config.toml
hidden_size = 128
vocab_size = 8192
attn_scale = 0.177
bias = "qkv"
parallel_block = false
init_std_o = 0.0116
init_std_up = 0.0532
optimizer = "soap_variant"
weight_decay = 0.087
doc_mask = false
Each number is 128 + 32 x the weight over its row's rms, rounded and kept within 0 to 255. Layers, rows and columns count from 0. The size above them is the row's rms in percent of the matrix's.

# layer 6 MLP down (transposed), 320x128, rms 0.153, rows 237-240, columns 0-127
size [104  95  99  94]
[[112  57 129 106 180 103 141 102 156 100 104 211 117  84  79 121 158 128  45 189 144 160 128 129 121  93  82 169 122 143 108 103 142 103 139  94 139 141  59  93  98 151 124 128 106 158  92 106 157 165 175 134 106  71 121 101 110 144 114 177 187  85 134 127  75 143 105  99 108 112 150 132 102 101 154 174  93 128 125 101  79 133  66 111  82 183 151 131  73 146 120 135 108 137 116 143 112  77 164 135 137 147 160 166  89  85 109 141 130 126 148  92 130 145 172 183 109 163 127 135 175  99 156  78 177 158 102 127]
 [117 135 158 166 137 179 202 113 154 113 144 145 109 100 160 133 131 103  51 127 118 166 128 129 132 120 127 184  83 138 138 153 164 134 173 134 143 170 209 148 163 140 109  49 162 100 124  89 119  91 133 124 148 114 125 145 150  95 168 133  77 154 173 151  94 143 183  77 121  89 121 166  80 126 196  88 144 171 155 149 186 140 218 131 127 106 132 108 162 136 106 147 139 110  94  97 136 109 127 138 131 196 167  88 137  98 106  76 135 141 180 163 129 134  94  62  79 136 133 139 116 109 131 151 149 150 129 158]
 [ 76 141 114 145 152 145  43 154  97  87  96  98 165 109 244 137 137 119 167  77 130  94 192 123 127 142 150 125 201  98  94 168 117 150 136  96 103 162 133 162 123 154 149 125 155 131 166 150 155 171 153 184 131 102 108 104 124 129 112  85  81  95 187 139 142 152 102  92 154 176 126 132  97 114  80 134 125 167 109 112 134 121  80 140  51 173 187 130 176 106 103 127 183 161 171 130 123 107 166 140  95 151 143 102 158  97 110 147 140 154 116 179 171 122 111 138 150  95 137 144  83 138 104 101  97 138 123 109]
 [ 85 118 170 166 160 121 184 107 128 127 138  63 100 176 139 160 130  99 176 142 102 103 142 105 176 167  88 102 166 107 154 105 128 158 141 103 146  85 138 210 163 133 122 126 152  93  79 146  78 143  94 139  61 143 141 137 125  90 170 135 199  85  93  90 103 153 143 133 143 214 195 153  97 132 108  57 151 160 119 118  91 167  70 175 136 150 151 170 113 154 134 163 104 171  89 129 132 153  99 115 127 209 134 124 140 124 123 153 112 114 149 108 123 123 133 131 122 110 116 147  94 137  83 148 108 173 169 161]]
# layer 6 MLP gate, 320x128, rms 0.17, rows 238-241, columns 0-127
size [ 96  94  98  95]
[[136  97 152 112 121 104 140 177 182 102  88  80 122 122 146  97  91 112 116 150  47 205  90 132 167 157 132 130  90 173 156 101 161  61 171 109 124  92 133 120 155 125 112 133 140 120 143  99 160 124 115 130 146 107 143 114 112  94 123 118 140 231 104 118 115 127 135 137  68 128 109 129 118 145 129 136 141 158  77 128 182 124 117 101 180 169 224 101 154 131 122 122 135 104 128 142  62  86  99 155 112  99 163 116 138 109  56 109 101 107 137 147 158  96 143  92 165 141 197 145 158 138 135 156  74 172 137 195]
 [117 181 122 193 106 111 140 109 117 158  99 145 163 109 150 110 131 105 185 201 161 130 196 175  95 173 109 180 110  78  91 108  71  99 148 138 103 185 179 217 124 142 137 132 112 146  88 183 134  91 137 152 134 161 145 112 178 156 139 108 117 120 161 121 134 128 166 141 108  98 162  60 153 122  97  93 129 140 128  98 136 120 151 125 111 124 117 133 150 137 116 105 104 133 147 145  61 160 131  90 135 179 128 104  94 107 161 118  97 197 177 107 141 184 140 120 185 142  78 100  90 148 139 188 127 163 164  94]
 [108 211 100  74 177 169 123  76 116 138 154 153 143 112 118  84 146 144 153 149 156 106  97 102 141  98 150 104 123 115 116 127  87 145  98 114 166 151 121 177  72 160 147 111 163  77 141 157  64 153  96 155  79 110  97 186 146 142 123 110 130 104 113 107 130 114 124 148 143  74 164 155 155 167 145 128 173 141 133 137 129 112 153 185 113  95 134 130  97 109  56 111 118 103 137  93  86 122 155 112  46 129 185 132  59  71 130 134 101 133  61 143 142 108  69  53 141 128 100 170 164 126 116 114  94 127  75 140]
 [122  84 113  94 131  85  88  69 101 135  97  72 138 163 150 149 128 190  82 154 123 143  96  93 134  59 148 140 110 126 151 162 116 120 138 167 121 102 147 178 122  62 165 134 129 123 146 113 108 120 144 158 172  85 142 107 116 173 161 171 204 133 130 169 159 126 138 129 179 134 139 108 145 137 111  98 124  96  85 117 126 175 138 139 125 154 136 149 166 142 114  89 169 108 113 157 102 136  82 204 176 112 178 178  76 203 101 172 144 133 132 133  84 113 129 152 184  90 140 116 120 102 109 100 132  31 154 113]]
# layer 6 MLP up, 320x128, rms 0.168, rows 238-240, columns 0-127
size [ 94 100  96]
[[133 158 115 122  45 114  82 158  92 114 114 220 122 179 105 134  81 167 112 120 158 109 169  84 109  77 160 124 122 106 180  45 114 144 102 106 125 119 144 112 135 147 104 155  85 165 112 134 136 137 149  62 121  91 164 136 152 146 120 112  91 137 105  99 127 163  72 194  70 169  91 149 116  82 114  87 134 101 111 149  93  76 128 134 123 102 158 143 147 148 111  93 101 160 108 198 157 176  92 111 112 104 126 152 114 152 108 177 168 128 132 120  98 105 139 109 117 160 116 154  62 145 196 119 110 120 179 133]
 [160 122 170 134 119 130  80 134 145 170 147 152 127 133 158 119  99 158  70 153  72 123 104 138 100 125  98  92 147 197 161  83 139  92 158 108 142  85 125 145 174  90 129 172  83 121 149 140 156 120 115  77 176 116 109 146 106 140  68 184 154 143 176 128 130 142 181 151 147 167  93  88 136 183 132  95  88  93 168 109 107 101 120  98 107 138 101 195  88 184 124 162 143 164 118 109 137 128 126 125 150  42  79 137 100 212 130  81  90 129 100 107  96 140 129 136 106  68 138 144 208 119 146 116 123  91 110 126]
 [157  97 160 115 176  88 117 162 111 166 135 108 157 109 103 118 116 139  82 140  93 165  97 143  89 144 144 102 144 131 182 149 127 136  73 153 101 146 108 114 100 155 175 129 110  74 132  70 113 137 170 148  83 150 110 120 114 123 145 104 163  77 102 124 118 120 138 145 152 142 245 153  86 124 146 122  59 179 107 137 136 141 124 122  68  72 120 205  86 144  95 120 141 152 109 121 176 195 178 167  29 143 128 161 101 116 128 116  69 143 153  95 125 134 111 124  85 115 121  82  81 145 127 130 117 134  94 122]]